Weights of a small GPT-style language model, trained from scratch on English Wikipedia.
Size: width 96, MLP 384 SwiGLU.
Architecture: rotary positions, biases, untied embeddings, normalized queries and keys.
Training: 97M tokens, 2969 steps.
Each number is 200 + 40 x the weight over the matrix's rms, rounded and kept within 0 to 999. Layers, rows and columns count from 0.

# layer 3 MLP up, 384x96, rms 0.0827, rows 221-269, columns 0-47
251,262,195,230,194,237,172,170,183,258,211,178,203,186,185,258,275,211,185,196,268,169,213,149,257,182,156,189,197,246,251,234,159,297,189,199,151,220,192,224,234,217,236,165,240,237,248,206
91,237,250,275,190,296,239,127,226,246,160,221,139,207,191,208,148,174,244,129,201,184,231,270,188,193,231,255,222,161,200,179,163,180,255,179,171,165,264,252,200,230,205,291,173,183,111,196
201,197,172,234,195,197,204,275,206,188,228,241,227,141,232,185,153,185,201,215,151,166,171,226,159,143,184,131,174,182,178,282,196,224,197,206,199,212,192,153,270,195,200,207,155,176,199,231
221,172,181,177,161,243,158,123,262,202,290,169,162,252,138,202,217,221,219,228,208,243,206,225,185,171,188,163,241,257,126,185,207,180,238,232,201,173,272,193,234,241,175,195,195,182,230,224
216,209,187,170,252,161,159,212,167,230,202,244,185,203,173,220,168,187,224,205,224,230,199,249,189,252,223,243,202,127,97,166,208,145,260,165,269,264,146,216,175,180,234,244,193,186,307,196
208,187,176,158,174,180,226,228,213,163,164,238,177,165,198,199,181,198,208,156,141,156,156,177,176,180,121,215,279,227,178,262,165,248,221,149,192,187,221,230,171,261,259,221,229,300,176,155
189,168,164,214,180,186,175,212,133,239,240,210,153,198,244,223,220,182,205,157,143,159,193,232,191,236,219,223,193,217,158,96,205,256,227,227,253,284,202,226,145,207,117,134,206,275,207,122
174,176,248,231,147,184,250,260,230,130,252,262,179,261,222,176,227,212,213,177,208,214,146,179,149,170,230,200,248,276,197,113,209,190,205,177,215,184,177,215,183,212,130,240,272,245,151,157
259,234,152,165,199,219,168,168,251,183,83,232,214,206,181,198,173,239,228,159,126,207,103,219,187,234,157,175,217,233,223,194,158,184,136,145,188,177,262,243,245,222,222,146,150,152,216,213
252,212,179,214,228,250,132,207,198,165,204,159,115,203,228,111,220,171,256,180,217,251,182,216,220,178,221,143,220,166,209,171,230,233,251,146,176,288,240,250,144,220,186,213,282,186,210,206
183,197,131,308,248,183,255,175,154,192,202,218,183,218,222,183,157,189,230,165,198,227,229,109,152,188,136,198,212,163,225,164,204,216,196,168,232,234,203,211,242,150,147,215,270,148,137,252
170,145,170,198,206,207,236,204,159,156,172,138,241,224,246,265,228,148,182,236,210,175,203,225,136,170,156,163,196,129,266,224,171,207,199,157,222,109,178,193,212,193,188,165,256,190,279,200
266,244,219,112,290,207,197,265,198,268,206,135,243,129,215,152,222,250,216,194,155,167,115,212,226,201,166,164,206,236,183,194,215,172,128,257,186,207,121,136,147,169,205,248,174,159,208,203
219,173,189,197,210,207,180,214,296,201,211,226,160,184,185,231,184,229,131,219,251,227,176,205,217,175,191,264,144,215,206,223,172,190,224,213,96,214,210,120,247,230,190,153,159,257,241,129
165,180,109,210,187,156,161,219,221,184,151,181,177,287,229,226,153,250,183,199,161,242,184,291,163,208,171,232,173,211,199,257,231,156,220,183,237,167,244,177,179,171,197,185,225,233,153,182
245,266,240,228,181,249,139,265,201,214,156,203,261,177,202,173,276,175,171,284,265,225,226,196,173,205,220,225,119,171,271,169,138,267,225,226,136,262,220,278,180,195,191,187,201,203,202,173
214,204,209,220,172,144,270,139,246,177,187,187,146,190,200,202,230,228,227,128,259,232,195,221,218,204,231,202,188,242,146,130,264,202,181,104,134,233,176,167,153,281,202,202,238,211,143,128
220,227,169,208,195,204,138,180,243,243,182,178,210,117,107,198,251,111,211,227,228,172,136,210,141,198,210,222,210,195,158,219,177,229,160,194,260,257,242,232,170,141,179,210,138,166,265,178
194,177,165,96,200,201,204,251,183,179,228,209,189,199,220,237,236,176,152,137,145,186,255,219,120,272,182,75,218,169,180,222,215,153,197,126,133,192,204,236,162,209,217,223,178,220,158,194
242,262,122,137,136,150,212,177,311,206,130,221,197,252,230,181,236,219,223,179,216,282,197,229,222,178,172,223,189,169,209,111,195,234,202,212,152,198,278,175,121,213,206,209,243,193,180,252
174,188,235,190,94,240,178,193,216,258,226,107,238,162,200,234,144,183,211,234,238,214,250,107,185,185,148,221,244,203,177,175,188,139,168,207,235,147,234,288,193,224,196,181,333,223,231,192
211,181,134,218,199,229,194,202,106,219,192,295,230,206,246,212,133,195,163,162,154,176,138,186,192,251,197,168,202,214,165,197,195,214,233,200,156,216,239,199,244,240,231,261,214,252,284,185
218,209,250,226,182,191,160,237,236,190,233,258,122,148,174,214,81,226,198,213,171,197,268,229,211,213,171,218,161,169,230,205,128,178,184,283,167,283,205,199,267,210,196,136,136,258,142,202
239,195,233,162,164,216,200,214,274,241,202,201,220,263,145,217,175,161,114,180,231,172,215,166,214,191,138,240,208,206,189,126,165,173,176,140,153,223,152,158,190,271,238,164,143,214,214,203
175,230,245,109,210,200,217,247,181,193,135,229,226,204,160,173,162,144,193,177,245,221,225,208,220,227,285,220,196,240,241,182,247,130,176,206,142,244,139,178,269,245,190,209,190,131,199,177
182,273,179,257,175,208,165,170,143,247,183,179,196,203,231,121,187,180,213,235,187,253,165,172,251,217,172,259,197,199,254,209,184,188,107,228,199,192,163,195,200,194,246,220,215,231,266,185
196,181,228,202,200,210,204,156,106,225,259,243,156,113,209,148,135,207,261,223,167,187,201,210,190,194,233,259,230,261,220,172,193,161,276,220,227,169,210,160,181,235,187,158,224,256,284,207
152,214,181,191,212,124,227,237,216,180,248,178,247,203,190,163,141,200,153,159,194,205,114,180,235,159,221,181,272,232,195,218,196,231,114,186,226,226,109,170,202,189,97,244,250,262,211,241
278,159,226,196,208,175,163,240,163,203,173,265,221,183,94,178,179,168,177,184,199,195,206,226,175,197,205,225,222,177,170,204,213,163,147,156,179,117,134,188,273,175,210,183,267,161,263,200
191,238,201,181,216,167,215,200,252,235,229,239,178,246,202,215,233,153,170,161,148,204,249,217,346,204,192,152,135,265,218,211,154,250,274,166,182,178,193,243,189,246,237,148,198,243,291,226
186,165,248,165,137,227,162,273,220,85,149,234,217,207,136,179,246,184,227,158,170,183,233,200,181,256,239,238,184,264,196,246,193,234,232,200,188,173,190,175,243,232,197,136,141,179,164,161
185,186,197,182,180,152,185,257,219,235,245,190,193,148,197,212,184,194,202,213,223,257,172,247,233,264,168,186,180,238,148,215,247,205,248,274,200,126,184,149,218,211,192,202,188,282,230,156
199,185,187,184,273,264,182,232,223,263,162,166,201,215,178,209,228,191,210,240,227,153,163,237,230,138,225,221,174,233,198,242,238,222,230,172,218,147,132,193,215,238,161,230,142,155,165,214
198,234,223,133,239,154,188,189,156,236,155,124,168,224,141,161,183,236,246,171,219,176,272,279,291,208,254,179,217,261,242,260,149,164,218,251,236,198,282,150,238,166,185,192,227,198,255,321
168,168,211,202,161,164,191,203,181,237,171,214,236,311,107,234,158,127,284,207,201,205,199,123,182,184,236,199,199,212,199,157,243,175,210,204,219,254,188,259,157,146,137,161,190,166,224,290
136,236,162,186,238,174,220,247,209,218,234,183,251,202,182,180,189,174,142,167,217,216,205,142,157,207,195,173,191,127,186,269,134,200,222,135,140,202,282,228,193,215,232,153,257,209,262,278
258,217,206,237,167,141,268,214,173,229,231,243,218,149,233,207,164,219,181,223,176,244,129,189,215,179,302,142,208,227,207,271,233,165,230,226,244,147,259,232,217,219,207,242,315,247,211,224
192,254,182,184,211,205,294,195,189,223,215,186,246,249,193,196,202,161,270,197,252,168,180,284,237,176,229,285,176,245,271,162,225,164,242,204,242,236,224,245,197,173,190,168,276,204,190,116
247,213,212,147,156,192,190,167,171,132,264,208,188,242,189,226,154,242,179,233,245,214,179,192,181,194,234,237,153,210,242,270,194,150,166,227,227,219,186,174,247,155,183,199,248,141,245,252
181,206,195,257,179,182,219,252,225,212,190,213,256,146,146,119,176,274,235,159,209,216,213,215,223,233,198,191,169,202,157,266,239,179,256,153,226,171,186,275,160,256,156,169,226,182,234,170
154,248,229,234,213,150,180,119,200,306,228,166,211,192,226,192,258,181,154,214,189,177,186,222,206,211,243,190,259,187,232,247,233,238,167,251,212,136,179,189,137,217,188,251,223,189,260,190
147,166,203,156,259,236,250,223,227,130,193,191,134,168,179,179,206,239,194,180,177,157,156,138,253,224,145,138,180,213,184,243,239,214,219,87,182,163,228,166,242,313,192,261,199,179,178,167
193,218,195,231,211,300,194,274,194,130,223,257,163,197,194,156,230,124,190,169,148,143,146,243,148,180,117,233,105,209,233,157,223,174,151,200,169,177,161,81,215,204,173,204,225,254,206,229
208,197,142,289,188,190,193,128,126,231,213,211,203,208,190,143,102,219,291,145,121,257,210,144,318,194,212,185,168,216,238,254,143,192,193,199,194,233,182,225,193,172,175,243,232,193,226,204
205,175,150,194,191,189,186,204,193,200,176,253,218,277,151,213,150,235,193,160,290,247,235,228,160,212,119,160,191,277,139,225,220,99,169,240,161,239,231,242,172,240,255,156,179,218,171,216
217,170,183,200,203,219,194,212,200,233,187,232,199,287,208,172,224,199,170,167,204,174,239,234,194,237,272,235,182,173,253,191,195,160,135,213,180,265,205,173,237,200,233,169,163,214,215,100
216,236,265,196,256,206,209,216,118,234,202,166,155,204,141,153,196,170,200,246,181,215,191,145,192,197,152,211,169,156,141,202,210,176,209,221,221,211,201,201,243,176,306,240,182,158,179,150
286,235,234,191,194,202,195,204,214,221,179,177,115,184,207,192,179,272,127,220,282,166,140,221,225,168,161,168,216,234,225,220,95,167,235,193,217,150,189,202,211,186,169,132,209,136,163,257
248,141,224,219,179,150,148,249,203,193,184,229,218,143,260,232,231,223,254,201,152,179,193,211,259,227,193,182,258,148,234,219,189,234,160,187,308,107,143,258,209,194,163,248,225,198,204,236
# layer 3 MLP down (transposed), 384x96, rms 0.0828, rows 221-268, columns 0-47
148,152,200,194,205,159,169,220,207,188,136,245,168,186,179,194,219,230,253,196,222,262,219,261,179,292,194,167,188,152,206,220,253,240,206,243,194,170,227,174,186,127,148,105,172,177,153,234
245,129,167,166,186,160,194,223,253,231,194,162,221,283,124,200,219,206,265,223,244,150,128,165,254,205,177,201,211,251,122,205,194,197,202,273,213,142,236,244,223,160,218,180,181,221,230,273
199,230,209,156,227,180,233,181,182,253,203,174,228,251,196,190,157,227,252,264,234,185,170,213,252,208,269,215,205,175,235,171,255,231,207,185,183,256,169,239,162,217,149,231,263,213,246,210
247,171,187,202,233,222,224,276,246,230,145,188,256,169,166,193,297,279,175,202,174,210,201,216,235,159,236,213,144,259,237,160,194,236,145,168,209,202,204,155,243,155,170,231,207,221,234,172
97,123,211,226,189,237,190,181,132,192,215,222,242,214,247,119,240,306,254,193,163,198,205,164,182,238,272,259,182,184,199,223,171,187,200,222,170,191,235,205,243,228,153,198,233,241,210,166
187,172,189,259,230,193,215,206,267,259,172,162,190,212,209,223,193,178,149,198,208,176,187,193,180,248,249,260,176,243,210,203,220,135,136,192,221,203,231,207,219,163,196,124,187,137,217,253
198,220,238,147,179,283,200,138,217,199,164,202,196,197,119,224,202,253,172,199,224,290,286,135,198,225,198,234,205,294,261,203,176,214,204,247,162,198,257,211,216,120,151,224,202,160,115,156
212,224,259,181,227,203,223,106,201,263,174,140,175,167,185,187,197,153,190,179,156,192,293,161,249,228,153,190,209,143,210,268,156,213,221,293,246,207,224,192,206,164,249,124,160,141,241,174
225,130,229,185,118,198,195,212,310,189,260,206,204,251,199,201,172,111,187,227,270,230,222,171,182,272,178,173,203,169,164,204,224,230,218,164,180,190,169,195,114,200,264,255,272,217,163,207
204,233,187,182,170,165,182,195,290,193,176,194,168,161,188,214,219,149,230,199,191,144,261,144,241,171,185,244,247,291,287,167,260,223,170,221,171,169,183,178,182,165,271,226,194,174,262,185
165,188,189,208,255,256,174,115,116,242,296,145,197,161,259,169,233,197,184,165,194,94,138,188,241,224,141,260,236,210,185,178,201,222,180,226,211,190,255,160,261,147,202,202,193,264,133,225
219,260,189,176,182,253,278,206,162,231,130,118,173,137,190,155,100,159,242,125,216,192,266,236,206,179,143,171,150,222,215,152,168,148,195,199,195,241,177,156,246,178,220,178,237,242,94,262
184,214,234,211,108,159,94,158,179,182,160,183,144,144,182,238,151,171,155,138,224,203,233,182,179,255,174,224,191,201,116,134,231,164,212,253,172,244,246,217,219,296,224,110,221,165,187,198
162,214,153,213,149,267,204,207,220,170,278,194,176,251,173,196,132,228,171,266,195,185,272,209,185,168,199,169,188,175,280,218,236,244,200,166,175,168,260,176,162,247,175,247,180,220,186,205
197,193,235,269,215,255,227,229,132,167,215,221,165,188,169,166,228,192,202,172,161,174,264,142,201,281,252,109,227,200,198,187,260,220,206,166,192,168,261,135,182,197,143,250,177,296,202,134
210,183,237,303,173,198,170,216,263,193,269,187,182,199,193,183,242,239,200,194,193,264,145,167,236,115,235,160,178,147,195,205,198,249,138,156,297,218,228,185,164,222,258,210,189,246,267,177
171,215,183,143,215,185,225,172,121,231,200,156,197,195,169,216,184,272,179,258,196,273,163,174,143,169,247,137,231,221,271,243,171,238,206,207,243,166,209,214,266,191,174,217,183,182,164,229
190,214,225,219,223,157,191,165,174,155,149,217,214,202,167,146,178,154,185,191,163,190,270,147,241,198,163,170,184,202,187,245,244,148,260,201,115,149,246,193,126,188,248,193,189,179,152,175
234,278,232,234,214,238,210,154,130,251,165,147,241,195,205,168,141,258,178,184,164,219,197,201,239,176,230,163,192,177,233,189,233,132,253,207,196,150,210,223,190,238,255,126,262,236,178,142
187,192,244,166,269,183,226,218,154,251,175,138,259,79,247,179,147,212,198,165,209,156,237,192,230,258,174,232,153,234,242,254,244,237,203,219,250,207,132,195,255,186,173,172,197,232,191,205
168,161,150,218,196,211,239,219,194,121,201,283,160,249,230,188,221,209,174,209,185,157,147,208,237,197,224,229,172,162,218,235,232,231,207,213,175,245,143,162,186,244,144,222,133,179,215,318
176,163,124,195,99,195,244,169,269,124,176,317,236,198,199,157,225,245,202,157,204,211,219,162,181,140,193,221,238,217,139,182,162,225,206,216,225,201,223,233,260,146,168,177,288,162,159,197
174,257,239,235,196,233,131,196,154,172,209,208,221,257,176,262,213,206,190,286,200,237,226,172,153,191,237,202,190,259,168,198,242,259,217,159,220,124,235,199,146,185,178,188,172,195,207,256
175,207,223,147,194,164,166,248,166,163,185,209,185,180,214,220,166,212,254,196,154,171,199,128,260,191,216,177,194,182,184,244,174,215,213,298,193,238,231,187,181,172,146,230,235,235,232,212
283,191,203,202,184,215,174,114,209,223,321,205,179,181,153,199,243,169,188,224,189,295,175,166,204,253,189,217,173,221,240,239,108,214,229,104,105,169,163,212,142,177,184,208,216,130,262,204
180,122,238,224,232,220,224,247,150,188,224,220,144,203,217,230,163,196,244,275,165,142,229,257,168,195,239,268,157,161,222,164,209,218,150,231,231,237,164,229,213,168,249,195,238,208,152,245
225,219,240,180,167,167,180,230,212,243,176,213,178,152,163,205,226,108,216,262,204,194,185,182,257,109,228,246,209,112,174,203,253,193,232,196,202,102,175,226,157,258,148,238,123,186,256,158
239,261,191,200,196,291,185,135,178,253,162,221,180,217,182,215,231,162,193,171,157,219,273,240,196,193,245,208,190,210,228,233,180,224,269,258,194,166,249,216,155,178,244,231,214,208,173,161
194,199,216,198,188,157,204,201,193,242,174,156,158,166,168,153,173,177,248,172,208,226,224,201,177,198,181,275,108,179,168,177,165,209,199,190,235,172,225,275,219,186,199,175,163,244,170,168
251,218,189,287,207,210,244,232,215,127,166,155,194,239,187,241,266,246,234,275,234,202,99,231,184,262,224,227,201,170,127,253,214,251,164,222,235,159,185,135,200,195,184,220,235,136,171,222
161,132,152,217,251,190,231,251,196,253,202,174,182,156,201,154,201,142,169,222,195,220,192,173,214,201,157,193,211,137,110,205,224,186,204,222,201,218,144,203,158,142,195,162,280,207,141,274
221,173,139,144,232,152,158,231,217,190,236,186,221,213,220,202,176,137,186,243,141,225,191,197,302,223,178,101,225,202,161,211,143,168,212,146,124,218,203,213,241,118,179,270,181,247,225,241
199,187,177,235,174,162,163,265,150,164,161,207,120,216,257,198,227,191,200,208,192,194,187,143,155,243,198,242,155,159,221,228,152,231,139,235,188,216,233,254,192,143,213,148,186,225,221,202
217,148,240,216,192,227,210,198,235,134,187,221,254,218,237,224,157,238,293,199,221,148,196,209,191,259,297,151,254,148,267,121,250,109,251,260,236,220,265,212,105,138,200,248,148,216,226,255
266,185,163,221,185,281,174,191,238,230,115,213,181,132,271,164,155,207,183,136,175,181,211,272,225,220,194,183,250,175,227,226,195,231,256,156,148,201,257,210,233,258,205,161,237,254,203,144
238,201,204,222,195,213,149,180,232,186,140,229,178,175,257,166,243,210,186,225,177,184,149,135,205,224,186,249,165,212,135,157,220,213,223,235,168,254,145,202,216,215,131,189,218,249,187,237
152,231,142,175,207,253,99,181,254,218,200,170,148,177,150,208,201,147,169,186,249,179,261,206,201,218,197,265,224,230,153,161,163,203,196,166,166,248,165,185,179,180,225,188,152,189,224,233
129,218,243,217,170,186,182,194,200,209,210,230,153,200,241,163,211,203,159,234,194,206,156,215,190,243,261,213,168,153,170,146,168,108,230,163,215,221,171,198,187,250,210,279,230,256,229,201
193,162,100,291,212,156,233,214,211,250,208,173,202,220,211,132,248,209,222,199,140,195,151,173,175,250,209,203,205,182,208,199,264,194,176,177,173,209,289,235,171,171,208,239,221,150,198,180
297,210,188,156,211,299,221,215,239,206,196,175,235,142,228,270,187,219,157,181,185,194,125,220,222,198,254,219,160,162,179,184,184,191,202,160,161,244,169,192,246,182,246,142,225,184,170,156
172,158,141,173,213,169,243,237,149,187,230,253,158,205,196,132,218,242,209,192,167,231,243,264,249,180,154,189,225,225,178,195,115,147,202,182,215,194,113,239,248,141,153,150,235,175,223,217
207,190,154,264,143,155,150,133,207,238,254,171,251,178,162,220,160,145,188,217,276,234,220,229,245,239,226,219,282,190,234,153,216,195,156,240,211,216,113,202,136,161,176,161,207,246,220,188
169,188,213,196,193,165,227,233,171,166,184,233,189,150,234,208,184,268,145,261,181,203,229,179,141,190,215,256,266,196,193,171,121,248,227,211,239,239,309,245,172,123,212,208,248,145,231,209
165,234,212,164,196,197,286,230,230,179,200,119,207,184,193,194,223,272,179,257,170,201,171,191,164,237,251,232,209,186,262,147,238,227,168,163,235,215,188,170,163,181,233,119,128,238,153,181
183,203,216,198,225,216,217,213,260,197,239,161,130,114,252,185,180,218,243,274,134,214,179,197,223,124,220,194,241,146,213,202,124,237,201,138,267,149,185,214,221,236,179,217,209,210,272,163
215,229,208,272,208,197,172,210,176,210,172,210,221,221,229,190,226,184,152,177,178,176,155,201,246,193,226,185,213,278,218,269,241,228,287,248,142,168,282,234,169,200,176,217,182,162,173,216
168,152,138,225,189,215,208,219,143,199,178,221,200,140,243,176,222,155,112,189,227,256,196,239,156,120,198,226,271,197,217,142,132,190,216,194,179,183,209,132,130,194,239,174,216,96,190,217
204,165,187,203,194,201,140,216,211,231,250,275,248,182,192,126,203,171,198,185,232,241,157,161,245,232,242,217,243,182,227,175,202,197,220,223,259,181,177,205,196,199,126,173,146,280,254,181
# layer 3 MLP gate, 384x96, rms 0.0827, rows 222-269, columns 0-47
222,254,262,166,172,242,242,231,128,178,180,218,184,210,251,176,222,241,178,208,128,261,197,216,199,227,208,167,236,131,276,215,288,202,188,190,256,246,115,120,217,242,148,241,202,224,169,118
235,201,224,252,224,199,159,210,143,182,158,197,233,129,284,246,199,173,166,187,285,247,267,232,214,239,176,208,178,215,242,304,153,238,224,160,266,176,253,175,215,223,242,127,216,164,163,182
214,236,231,228,247,206,234,203,90,233,152,185,201,230,171,187,190,210,261,251,272,182,164,191,194,152,226,295,185,149,182,206,138,220,245,142,155,222,158,205,189,172,194,162,195,216,231,181
238,206,179,145,189,270,136,211,126,154,193,192,200,234,186,221,271,211,148,217,138,189,197,162,268,213,204,256,131,225,149,162,124,199,251,199,195,179,140,157,234,170,150,194,158,211,262,202
186,184,186,147,157,184,218,182,144,120,176,170,191,159,245,224,186,161,228,151,232,154,133,227,196,103,181,185,211,230,246,237,185,178,227,242,202,271,136,157,256,244,232,184,212,230,162,188
162,164,182,255,270,135,108,179,134,239,259,229,178,292,148,183,171,163,120,178,173,195,194,201,180,206,96,194,260,202,193,141,159,223,150,223,210,174,195,219,134,219,150,189,179,149,248,144
252,188,225,216,229,231,216,237,231,145,283,246,155,189,293,246,192,184,220,267,174,204,136,185,183,253,181,136,263,240,249,191,205,200,130,165,252,209,184,191,123,247,210,233,207,206,188,200
133,186,172,250,208,172,175,268,201,197,203,222,245,153,199,210,214,118,170,205,210,243,240,237,159,200,264,244,213,244,141,241,170,244,198,232,166,203,147,203,169,192,240,218,242,221,195,136
229,200,257,171,174,187,233,167,230,209,174,192,192,200,166,237,233,258,184,214,213,177,185,150,224,184,137,276,168,222,234,200,224,149,242,264,192,231,202,185,210,251,266,169,198,120,198,224
237,176,206,212,198,142,180,241,239,159,117,201,209,201,188,250,209,147,193,203,207,246,313,180,243,188,221,195,277,307,262,226,202,185,253,212,207,282,189,233,246,204,258,116,253,189,143,151
237,221,214,214,175,180,205,164,236,158,146,176,171,243,219,170,133,157,217,157,197,182,273,189,157,142,186,185,180,213,137,153,163,193,271,194,158,185,208,221,129,137,208,176,168,188,175,125
213,224,142,197,267,146,200,198,167,319,140,216,223,153,212,194,136,204,165,198,198,273,258,225,251,160,221,141,182,159,228,193,276,222,257,213,126,269,165,161,191,132,190,205,223,222,259,150
224,182,171,212,169,187,197,249,193,256,162,136,168,198,181,188,260,146,212,170,170,189,222,253,166,103,281,172,99,254,206,228,206,228,262,226,180,227,196,185,198,155,244,215,175,265,222,125
188,269,125,228,208,263,189,250,161,257,217,191,178,140,190,202,174,208,141,158,146,213,188,147,234,273,226,214,172,210,224,151,273,309,234,149,205,132,184,164,248,223,174,147,186,305,142,248
244,227,191,222,192,225,184,217,269,183,197,240,164,197,191,174,239,223,164,190,236,209,155,207,228,190,162,201,144,231,228,213,163,243,217,116,221,139,234,169,154,143,224,217,170,228,240,155
227,239,231,201,147,238,172,201,291,165,218,244,223,139,226,187,187,164,229,175,183,154,238,211,227,242,236,200,235,218,161,160,188,165,178,138,154,194,257,203,236,118,244,216,186,215,220,189
256,238,165,150,146,182,141,260,251,223,227,169,193,209,191,218,185,175,226,183,195,196,95,277,185,175,218,197,194,168,168,184,181,260,277,215,198,227,228,181,308,300,124,197,238,223,217,229
250,182,128,237,202,143,223,168,154,227,183,139,265,159,267,238,158,88,184,230,211,209,260,269,253,224,224,153,191,187,190,152,176,249,232,153,186,203,226,189,123,121,211,169,230,141,218,228
251,161,204,242,179,161,203,235,207,216,192,179,152,220,190,190,138,216,198,190,222,147,249,204,196,213,259,241,210,216,192,187,207,277,210,249,179,153,214,123,202,133,231,228,192,269,238,191
280,202,226,167,204,178,214,147,178,184,158,184,228,197,191,216,157,246,288,180,136,209,229,185,204,233,238,232,220,209,232,164,258,200,217,219,241,163,191,224,160,183,160,182,289,218,261,114
203,210,127,209,255,164,222,245,179,275,233,213,146,178,175,199,220,141,187,217,226,196,291,265,234,314,245,169,210,183,220,281,221,252,226,172,195,155,224,228,220,225,193,208,198,210,186,251
155,209,188,207,198,219,138,282,195,213,238,160,197,169,215,154,188,192,197,180,137,156,144,213,260,194,250,206,120,232,208,239,209,143,184,193,161,219,250,234,211,222,145,172,218,135,120,210
168,188,201,199,275,199,167,232,215,196,223,199,194,193,161,152,169,244,175,260,227,181,184,86,221,241,243,203,208,141,283,285,272,179,190,251,226,155,187,226,194,198,169,220,235,243,223,212
195,192,136,172,171,217,218,214,247,133,192,212,193,215,200,213,152,189,175,136,288,212,203,220,223,198,221,178,201,243,212,103,188,220,220,147,205,171,158,177,175,262,123,142,150,249,142,195
225,95,246,252,222,180,206,269,245,225,172,213,216,149,158,229,185,196,122,221,225,190,182,161,246,168,261,168,241,238,217,165,184,123,186,212,208,204,183,144,211,143,118,214,192,208,221,208
193,276,164,154,193,201,195,204,231,184,205,235,185,177,209,126,152,221,223,163,215,222,172,210,232,212,219,219,137,193,235,134,215,138,251,157,196,255,205,149,172,194,151,207,156,207,230,232
202,176,120,193,185,177,181,130,172,175,253,236,227,177,200,220,145,176,147,167,294,166,311,176,152,214,172,202,216,194,178,228,282,147,224,243,270,235,232,214,262,253,233,184,223,231,134,238
179,200,141,192,219,152,148,202,197,143,169,178,185,180,231,227,296,210,244,179,194,136,203,210,197,261,177,180,275,233,267,226,197,252,166,223,140,194,155,210,234,204,260,194,213,227,248,177
154,268,214,201,187,214,219,211,263,162,269,283,141,215,185,182,232,203,133,132,179,259,126,164,198,285,182,201,142,205,245,184,271,260,167,185,249,233,189,222,199,128,180,206,172,227,238,193
218,151,144,187,255,178,203,248,156,210,226,137,198,155,132,161,180,144,244,210,161,167,228,172,183,179,186,229,148,96,153,236,222,249,254,206,161,214,160,241,159,136,190,123,272,178,141,261
183,276,178,199,190,256,193,200,248,216,175,227,183,212,220,154,219,205,203,180,151,189,226,190,247,157,236,163,139,160,259,222,230,187,171,154,181,250,153,174,156,192,143,232,205,186,206,214
183,166,211,164,205,193,196,224,197,213,224,202,182,229,261,156,205,192,167,241,250,201,221,179,181,263,245,219,266,125,231,139,175,183,163,242,192,252,261,206,198,181,254,146,260,235,209,128
186,236,159,181,229,199,258,240,207,200,200,248,257,198,240,168,167,142,166,226,186,240,229,202,167,207,143,223,206,128,163,149,189,157,213,222,230,141,227,135,202,177,205,225,250,257,223,174
161,149,244,135,206,83,224,205,277,75,224,187,180,293,188,210,175,179,171,159,204,218,240,235,189,216,97,197,252,108,195,255,158,204,271,223,241,168,161,201,157,203,228,215,256,172,209,206
181,240,218,235,166,189,199,214,214,212,254,131,268,198,153,199,238,219,192,232,234,187,170,178,243,251,233,237,210,219,167,175,285,207,156,197,131,241,149,185,212,218,204,219,149,92,121,180
225,162,220,187,202,215,260,163,228,161,196,191,231,250,250,164,289,247,229,226,247,182,237,232,173,225,210,190,151,118,160,202,223,178,187,168,194,182,198,152,192,191,205,211,184,204,249,204
132,209,210,212,196,187,196,200,209,197,254,201,287,234,259,181,253,248,233,192,178,244,218,189,237,218,302,114,176,139,193,127,172,198,144,199,225,178,134,136,213,231,156,213,193,188,225,237
235,177,258,165,234,188,170,199,210,145,210,217,179,211,212,188,128,214,244,182,217,198,184,256,150,224,153,187,184,138,229,124,176,191,264,241,218,232,190,207,204,182,255,181,186,240,227,196
178,253,213,155,175,237,175,146,162,159,249,203,184,219,177,122,191,229,196,190,247,209,186,245,230,162,178,179,223,181,201,234,203,167,206,131,158,172,111,216,160,273,158,185,259,120,177,263
182,282,149,139,229,251,239,203,121,238,217,261,189,161,243,206,255,188,165,186,230,174,163,246,170,175,189,245,215,195,193,166,163,104,243,185,190,173,129,272,210,216,113,164,237,207,145,237
202,232,172,189,205,211,204,219,241,201,208,196,222,243,236,192,248,178,199,136,111,220,167,134,182,147,251,140,215,184,238,238,141,250,302,193,172,174,220,193,168,229,250,216,239,235,195,187
173,242,251,85,202,233,181,228,225,231,264,199,206,247,183,279,59,211,165,244,239,211,257,178,254,189,222,198,276,219,225,209,216,189,269,248,164,217,244,224,221,239,267,196,204,188,224,175
157,169,244,171,133,195,168,225,151,179,253,243,233,207,248,209,240,174,95,204,281,141,257,176,164,205,187,284,246,231,110,199,223,185,216,177,180,161,139,283,202,161,162,196,262,172,220,202
158,187,261,145,240,147,251,224,200,199,219,252,225,203,224,233,170,176,203,192,210,172,204,163,272,224,213,203,225,242,244,168,230,254,187,262,121,261,200,221,201,151,194,219,265,164,238,191
230,193,205,130,241,171,172,191,192,228,202,247,146,251,238,231,209,212,204,206,193,142,175,242,175,195,188,173,190,313,223,171,222,170,187,179,123,160,242,246,195,168,189,154,190,140,204,180
195,231,190,232,210,223,127,259,224,151,204,176,183,182,191,233,180,272,148,226,263,224,219,163,249,285,208,226,221,219,279,211,151,243,199,176,166,196,180,218,200,217,216,272,135,273,192,202
115,231,130,184,213,187,213,219,214,246,179,176,170,238,247,213,186,179,186,161,220,228,182,158,282,167,238,157,241,208,249,207,283,148,224,155,213,174,180,238,265,234,255,182,226,212,231,205
218,168,182,235,199,88,166,198,205,251,176,241,240,203,241,169,216,129,194,241,134,157,228,236,263,275,238,209,269,70,190,215,186,194,177,223,242,126,168,172,214,168,128,213,241,183,235,220